Weights of a small GPT-style language model, trained from scratch on English Wikipedia.
Size: 9 layers, width 512, 3 heads of 128 (1 for keys and values), MLP 1024 SwiGLU, vocabulary 8192, 27.3M parameters.
Architecture: RMSNorm before each block, rotary positions, no biases in attention or MLP, untied embeddings, normalized queries and keys.
Training: a variant of Adam for these matrices, 11055 steps.
Each number is 500 + 40 x the weight over the matrix's rms, rounded and kept within 0 to 999. Layers, rows and columns count from 0. Numbers have three digits each.

# layer 2 attention key, 128x512, rms 0.0523, rows 0-99, columns 448-511
488479482436474471451531482530472455482509508465498505475449579492505512474483516484491503526512495517515517531540409453518495520531464470515459452470479446461517469480443502572500538467491492
529563481509485517486504531515438488493520492533529497456462530489482526522553474499486498499482495486493512508482433447523504482511509495559465471460453456463500443459515504529542517536516454
439521463442472587515570565535557426566514462546526527526545503549520538425523534515505554502463450455526538620541504466546551499497554589526469522471531507473490496482478491543574602452456458
552494446515516491485501449519468464496539485532533447486431542512484532421546501465458466562469472498472486484475442465532469480535525516525529449460463492441503430452514525486484548456483434
543528448475520449495545503509532504492522494489495522523480532558527472530546502513492515506506536505492493474463483500443485457551527485491467489480510491447494518503526530532478511490466539
530558481511565461522560530503517494498498493475498495466469515461509551436508486552545484529425553486504496480527484557506484474508565485506483439542519469519502542525502461525533568487456567
430527571532503504576538590492485564433562466357487500460491449496520469560501550500490479498507502486592481430535491521458432544453527492451594473536514478516549527582521546486570498545445453
529536460474533465482526509536500544498512470539487521486448534529516494504545490474477500520526502500468497486443416516514551486533476486496474487481509538469519458470532538493477508528509525
438491516488477505490554570508462486519483478534458560493533476495458487539523514492478503479542482486472541465473474535447537478497533528552480449484575482509513514491473510564471436563535513
491538513453544534494486534523479526524577515580488478524507450348577482501517568398537435560525494520453473505498510486516525512514530502461532454546508442536517549487510453549512506518477460
534524470561514478501513514518465520492505462523456509522460520531470519480616487485553499547475483464485554502474527490534437489514499441488523523504538511466450453464537465565495502470502553
554501563464454407460492505495482511567456437481418494469391493490479532502585508467509459482518468614411546489480459535447495534575532413416525583471506526450489504519519492508472513445485518
513515475596536501465475528500508504427483526508485539576511505483592470486555555526506518545479468464563500489514484527467464503530506512502462482550472535476515515495499469525520465493519529
453486470461586539487490550506582456484552548508562538535531455469511527481464552476566531440467463486489516564519469496439579511482465491449500511447510444565421570537496488510515555460450561
551460523497472471525490487518485521524528582491510438462470444554477520542525505523437435564471425528500449487457517477551513480464467422557492474566516530517573514458509508401556514499519476
457459524510462529509449455435517531448481497475526463501500506452559549502491517537496544479485508517530493514530524517554505543469500506527520555533446531499504459541534464424460503517491505
502489459500534520432507507508548475473515538512548509493556507478538502474509511507534544564539436440540535492528451487509540504514527525492465508478547485475419432479523475498457536495485544
508489548476467472497548571464472470470533475480497507502536488472471525446521492545483475485498507502476471538500526528468496477539519572530534536437514500494458517534479502572522532503465538
538447494496502508542489499538508488525538486526509510518540543457506481481529514501555495450425536444516509506495497526501556479488483514449418500546485479438554495468485453501488499544477487
541468463471472534520420485505496444479519538488486495428474535591477492523499475511518497466460538477527577473462456479538549497556517508450477488554461499477487471488515454477401485528571471
514528534468518578455519537504525503536575543486456542515479517480504508470583494505482574455526510521522522495486492501493444528546486482428489537452503459494509490427477482500488495478480500
472472424506484502508442514464544473484500481509519522542481509460497521522457548517512480506439506518508488489488505540478499540511465505546515546424519509566487521513514466532473517483462506
527500483529488524485405472494572493475508567541478580498466532512467542512479479541506572448472490446472560459519469407510497455545437520488539528455529567516417508412485419530521420558390540
542496541533472480490410568460417489536452480515490512494478477503539448522521578439455444451568442447527465443442552525468516479536533440445534481489453390490499538522540443565496518456497466
532378510478523541512467463492472477548507429535589533525513487493493557444541516438477512538535488438479527535502513459533497499538522472466493590437495506427464503543546477478472594486462517
532516509496503566500478521513475482508491534517552453514510442461489459448487484478567440501451499445482472485565437514448442563433451495495411467456526500498435549466529463463570525510552528
471430464513550503501430528453522515525487553480513504536498551499496509519477496464548505523542520446511421569491492534561479537478440468519552445470512546480461508492410531511467410497538546
461523501473512451434495441513436598533497522492454521526479464530487446466519471458523441550464453495437484487443632545480493538491524537516535581555441545513616480541506574505470498485478486
548574532489481500499540500531475517482510533480504431499564485524487474522525497452501478541443494477531519464526513508457488544440480450524439512487520530502491553501516521438523450487527490
492482480533485477522530448469543471491523520488565403458468492560482449514472555547477474455498530484357503454508568492515488455467494415520584487486526462549492540521453543443543471475526432
555500512530530519476438567532527460530540522543541468473538459542542514575443505561531516535473513480511507545530495498438576477484446499508558371446460520543498509473505620466467528519498480
538462466510496479464505535519480479513442534467580424509539524471521493513449485486506468524426484483467490490521510472524460572459422491518514467472457479551478494516469505457481469463510498
468495495491483496530525510474466504547520461514571529523528520458504491485476468532466501462458488511553517480507461539454520513525463509465488497525473461521489527474488447522514488430405593
519509520557498376433460562549437541451466549465497504555448490457521534508482504543429518513511457570518426506550537557551428412489492506509481487491502480594525532587509482507548524543515545
454469406508555479555543468403514560386515464489509457511508497534458578482505429518441446573582472516497481577498559424494455472543591490540513553571447561510464464519579409506442493427428571
483522492519512540449539490507435562539494598459500506472472486505556521436539494491520518531459553464472547543561511450516487574473451500483432466531502515523464578538528531483538597503505527
508424455470569507506474535482464508543514554514508588428500482519559426363507559497505563531549536528485533510503501439544582581542490404414508515515563563599484533488442481524551541476444556
481523447496487497457427470492491527467475510543503519482552579477515440574510563521501508503525479482510470508441479455553522489483531475453512513567458491504524497476501505511504508450554507
477514435563533500480585585531505528533477503457515462482528468505512449503466533501531441514471495515547506491525432524495507476448431520506481477541525535485497529480500471437540492558456554
461435485582500559556495468524514508518469492494431593476478485493474584485501575556570490608528481408562503557547496582580490480548483551492541537537503545502452476486478479579444464517490474
501463561395441568421411579458519552485489448530556482537529474506465525512478532453494502396548533467528431529487509485490487481431440439519475541537491484508540449521558484520580479451448555
514441520507529504569533428491473433483428434540507513548477518525464496501499531504433429451493437496469543508458539528567539565584526512486478536528417563505535515469552502575543440520542486
471448409526559483449518481528547502524497507526512476549519470539539483445452596532487472483446579474535506491553500528520475491496526543547418475589531501548512504481524510436507497531536501
535514563484477469513459539500430472515539513434395506518435545472527529479634479527479535549484497474567505509445504575519504460599518467501490474427512584513431452513464473618505412510578432
504554417424464501485532526460492578541498476557493493550528542480541548525486496440473492503466525446475532507423503532530512455527396558481525465566568524469479573502583464549483392446569477
483524459516429496535503482449561491458559493486525485489536585515510474513417511494582424474457450491565489568489471445455484512510542541514517520509459500549555529593465538489508450546504478
508480471529544487521476440539546417443548394478456536489401537508440526442516503542475564570464454521482467445473463475525454545579629454510510573448463514466473402445488471568495542436548440
529429557470467493433556483478530530495477560498495540514528487423595442508498523523557578471451449505552526502500493515527485502465431440453496489545535520562455439554487537504520451521477477
460474414534417566459469479468399505490498585527523462473542442467515443496469494517513522481525471527472442491529474491443471502474478512553534455511432540563445597437479533509519462463551514
534482507527474524561475474545510453535533445515494459501475517544519538484499534481488516550467509501425489460535517499475480586490506433426509461543488518494464516570582468440468565504557531
437463535538488467579459434460506509567532478407435484543407536499513518503536536487544504509562498510531515484466508489496426567542451452491545568608558522552514512537470505529545490461561484
436524519521583473475440455488514482499479499552468543494427519473504500441533533467585532468546545491495539531449526429488526532534517517444470502455547527485488477473454465521441524505565475
434507415544510526561475593456549504429501568471564429459459547517532453496542491604472528539445536503501561436525424466529462480496402438433465491502525454502507458464486591463458462539480491
477466575510544483550493512554519531508507427439478539457507493481463557520513505491511512508527479485560527524479555512528461486534546458425523509508456517531455521484470474509523483502537484
564496506566475532488551511467568447478480615476526394540526445433491476567438525382486488511458546507532489461464417565471482526349436451596561457512466494536529525499561536366601491498538491
516536502458493448523495441467452481530509461541428412517569542472497494429498456533536487551451512518479544567453508450564558481532465527519572504528453523487447468571532480541534531509461495
494446492508456501511484494526522438473432475460493480482541503460493506504553541554423499556532541443518419464536451512472480479500457477484548524522497463482482461501503493523447474468488511
557575411507329467441495552470548510555509558516522448488553534571550466495416447490483572388435434488519601467562496573569506459429451405506441505470480479599478464423575483448492447501519548
374533454527497478520542471517533527523500464461467520487473437573537503508501485573478469445553496506536493542492548481451534459489525537512458518525517526546527522496519469515478467503537486
457454485442495507497533533446477548504471565508465466497427470463539476555527397511520505538541441483453549386466586470487497450473496470593475500574502547483522521513509530472502506569489497
421500517464466508536516479461564453544471482440453544485481493470521478492549595517557491556504561479470515465469484474513416471578568484443459501522498496376494453515474507568404420471480519
483534503463508478527549444450389532554560486475495433510522485494533494467457393553458501535515485541505491481553500496481388529500492546542500496507525573552451522451534501487471483524539535
459518448507501501520481405503464527470480465463527523549470512439497465498505490453491470483522556505494567477542536464484454506489548505469524472565508561534553473552502468479558472500428441
519630508565476528463492527427521449484465446481442492470512423467540530541485504503517483496458535463497456467464482552490428495485506484493486481527508493496450500459495429462474483515429482
592512486514490507480505442512457425479556497607519493516494525473514526456533513473459527490463532422397542582486461474529475501497522484496482475528477467461490480489436544501519498551495479
473463471483469471475493427478537455581485456517425555433512487497427534575557492451528585470549492420449534519489537524477552469519496533508472438475496427437539466497470496519453462534537501
459474474502551525438448505556527497474479491490497552508479519478508431441512531516504501528520443498536485490489473454548519452532506505501414482529482559497450526437457467498478491475474579
495511543564506491533539546492470500467503484520519508480542555450537492534523522450538524503524471512510524477489512464491449485516493451507560471524481529510502458511463532512520477550518400
477519585548500431566508525445458523511482543425480450534430493440530480631523386505548425429573568568606510457498472606508427510416459542513619490497503534586524473571571494538553490515472494
573479519515444484500452462481429422539458500502523496466451565494452537484581406508452502480525484440488498510466460488634509553544523452581459500442458586419518458431459458482513505535534500
500446446503489519479481516523495524520412471490503520492500424482472520507461466493443456494480508487475506528508421542478558510473514503500489499506515546497517510502509493460539489468476502
479457538509474468510454482524443566519560508480462510501442499549492451494507478579416561528453421479557501512506484461632443488500498474482488505516532542427492533471490447491469471507455571
476520527515508468480493507501455487475456491487440478506484451469447530542464515543464472465449493536512524498455513556449513507523488555416581477552403483532511556507498441548549508424477534
477521512533498562511547554517498505482505575430478491530476528549538447469477542479530477529486481494524517406495481485523494499443508464511498491565595513467523514487430544495575491484564556
468476433461537490461479512546560557481462471474460526437448512551525458514562467537451579543484485471557489427468455437498512520557511522468512427492539541458445554480458490481522477492500521
518466517516455463526486479502528456495444532523489517518459502531489467562498501478568508484475517531519567527527551462461466513485510498531526492463490550507482481552482538520486593476491483
476541551558518447519535460468521566485493505525446425491445448536425565531534541528533482535528542576515458465443508528527487543469489453513513539558491445519602526477510490419498422468443515
542437518471512500542383500579453449595536511487537452479485502458487484508518452440578498495513467519450435568462472496514535532573519436485486448453468497512513480505511465519514527508493553
486494377492471519490521490512511447479457438525472493499478475505439535414495575486453515491466567514437509523519458534455464465570485574552505561512570516481495521481551487477552538449465526
492499557504496506526566515510512453523403540521579504499531465468469559474448447501575431493518542447465449478484486541503512540515484471493549499432442440508480478527475520531492510458525519
519490477503511422557478502498484489473465469533452500485510454546498534607432535488468480442548507586517499519536508532440562510534533460450488491499489521489495534605497548504495443475530507
534518536484554444484449518493463514477504488524463550544511539425527511525571443460526524524539457452489505451468456548548484525518479464532495475557499505520524507439528449501484469474523541
606542533517492506463486495539493526518528417476495541466473478491486521490532501513434487519540503534523552479432483476479484506554483540487480514551545523472549499459574479475512471517462554
509449469468459533494488435497519434463434471563486498464513503526458536502478511432502548519480531485401508489469529468535522434472492481484487481543517531500534441493565492488454500520536431
502555537522446484524480483449455546513521525435478443583532418394494419603494547479506475544542527500581511416469508519503453460472481452500563433519489458583519520516549479525463383536467484
503480512507573443467500501483435486481468496496518526499511468464507478427488465509543543520528479515513465547466538577489483520593564541484500455507482548467487513526518455571500475512493535
496484532512541512553497459501486573556579487506527483530487526507508499474434524506528458517454539471462482487498569547508475556469451498485463480465491454584544516518441510488467492546554507
443453470495491474522501468528515457532447552414555497553504497567529531486453485489459533474520423525549525496532499473506496538499415518487518480509469509439558488525500533441463497460512474
544503565499506464489474513464415512496502513441473517517472484463541512469448492458490550524552486491508413447479500481562590463506526534505494487468426578530486445469412462511449456440547482
507570510535495465518525489464477524505573489481496536491508483574515499509546453436462500465582533542528507504504525477455501519524515480522509548496545527483528483532522508594478528479487526
467526419498450531544545520461507519457462534486490386414552509438475518537445417527482538464507498487497538505566437464513550459482463468574512532533515483530424484492543566408481481506529511
533546499513485498529512480462467508486494478438405502506484522584439492499547469468495463514494513449462497472470495494558469465514482439539504452535489516511522479467458486524442436514533529
482511500535525513491561456541590588480489451483451378461508429533535535563458481565519476497508542509539453546480538562489553420467501480413482448526475451541477583480597511433533453514522418
511500416536533495461523504492478484479504531492549423530503504456477542496448501521556536486439494496442499489494560530483479476458490495461575480492560495532466517506540574450500549531506480
493484477562430561520496532530539527485502480513544445429492522512463521488479479522499532557454575488519490493608508518564440538452444564633453455485501445527410495414548484415461484505461473
565507411422453507461520506525517487526553489538530571470549519527473545458558522451444510532533451461460590593485481505500427459579516525518424525448517465486504544473539467542472539460482522
525483541502566420519516472538445486542544391497489539506477491468518534525618481476492525539515411533518571526563527551526492479602609421499443546549558486463480448488448448557499533441466561
530517535530543500553500507445503541480533504552457453475497482525455494561488485526455518518512492506492532525475526541476505498505523500545479487503554518512496499506441511444525469514535420
553503501498477451467526462485471473523541562511482480471491523468526527540413536465475498455449527515472502486453555444452469498457415549443502550512513475509507515472464532478589563479582535
500530502500516414460548456541446506524522526453465444600548415516485507528511462532526434554515534474459479482445491523434532522532536529519595524524514512503543621504523425511416434518585451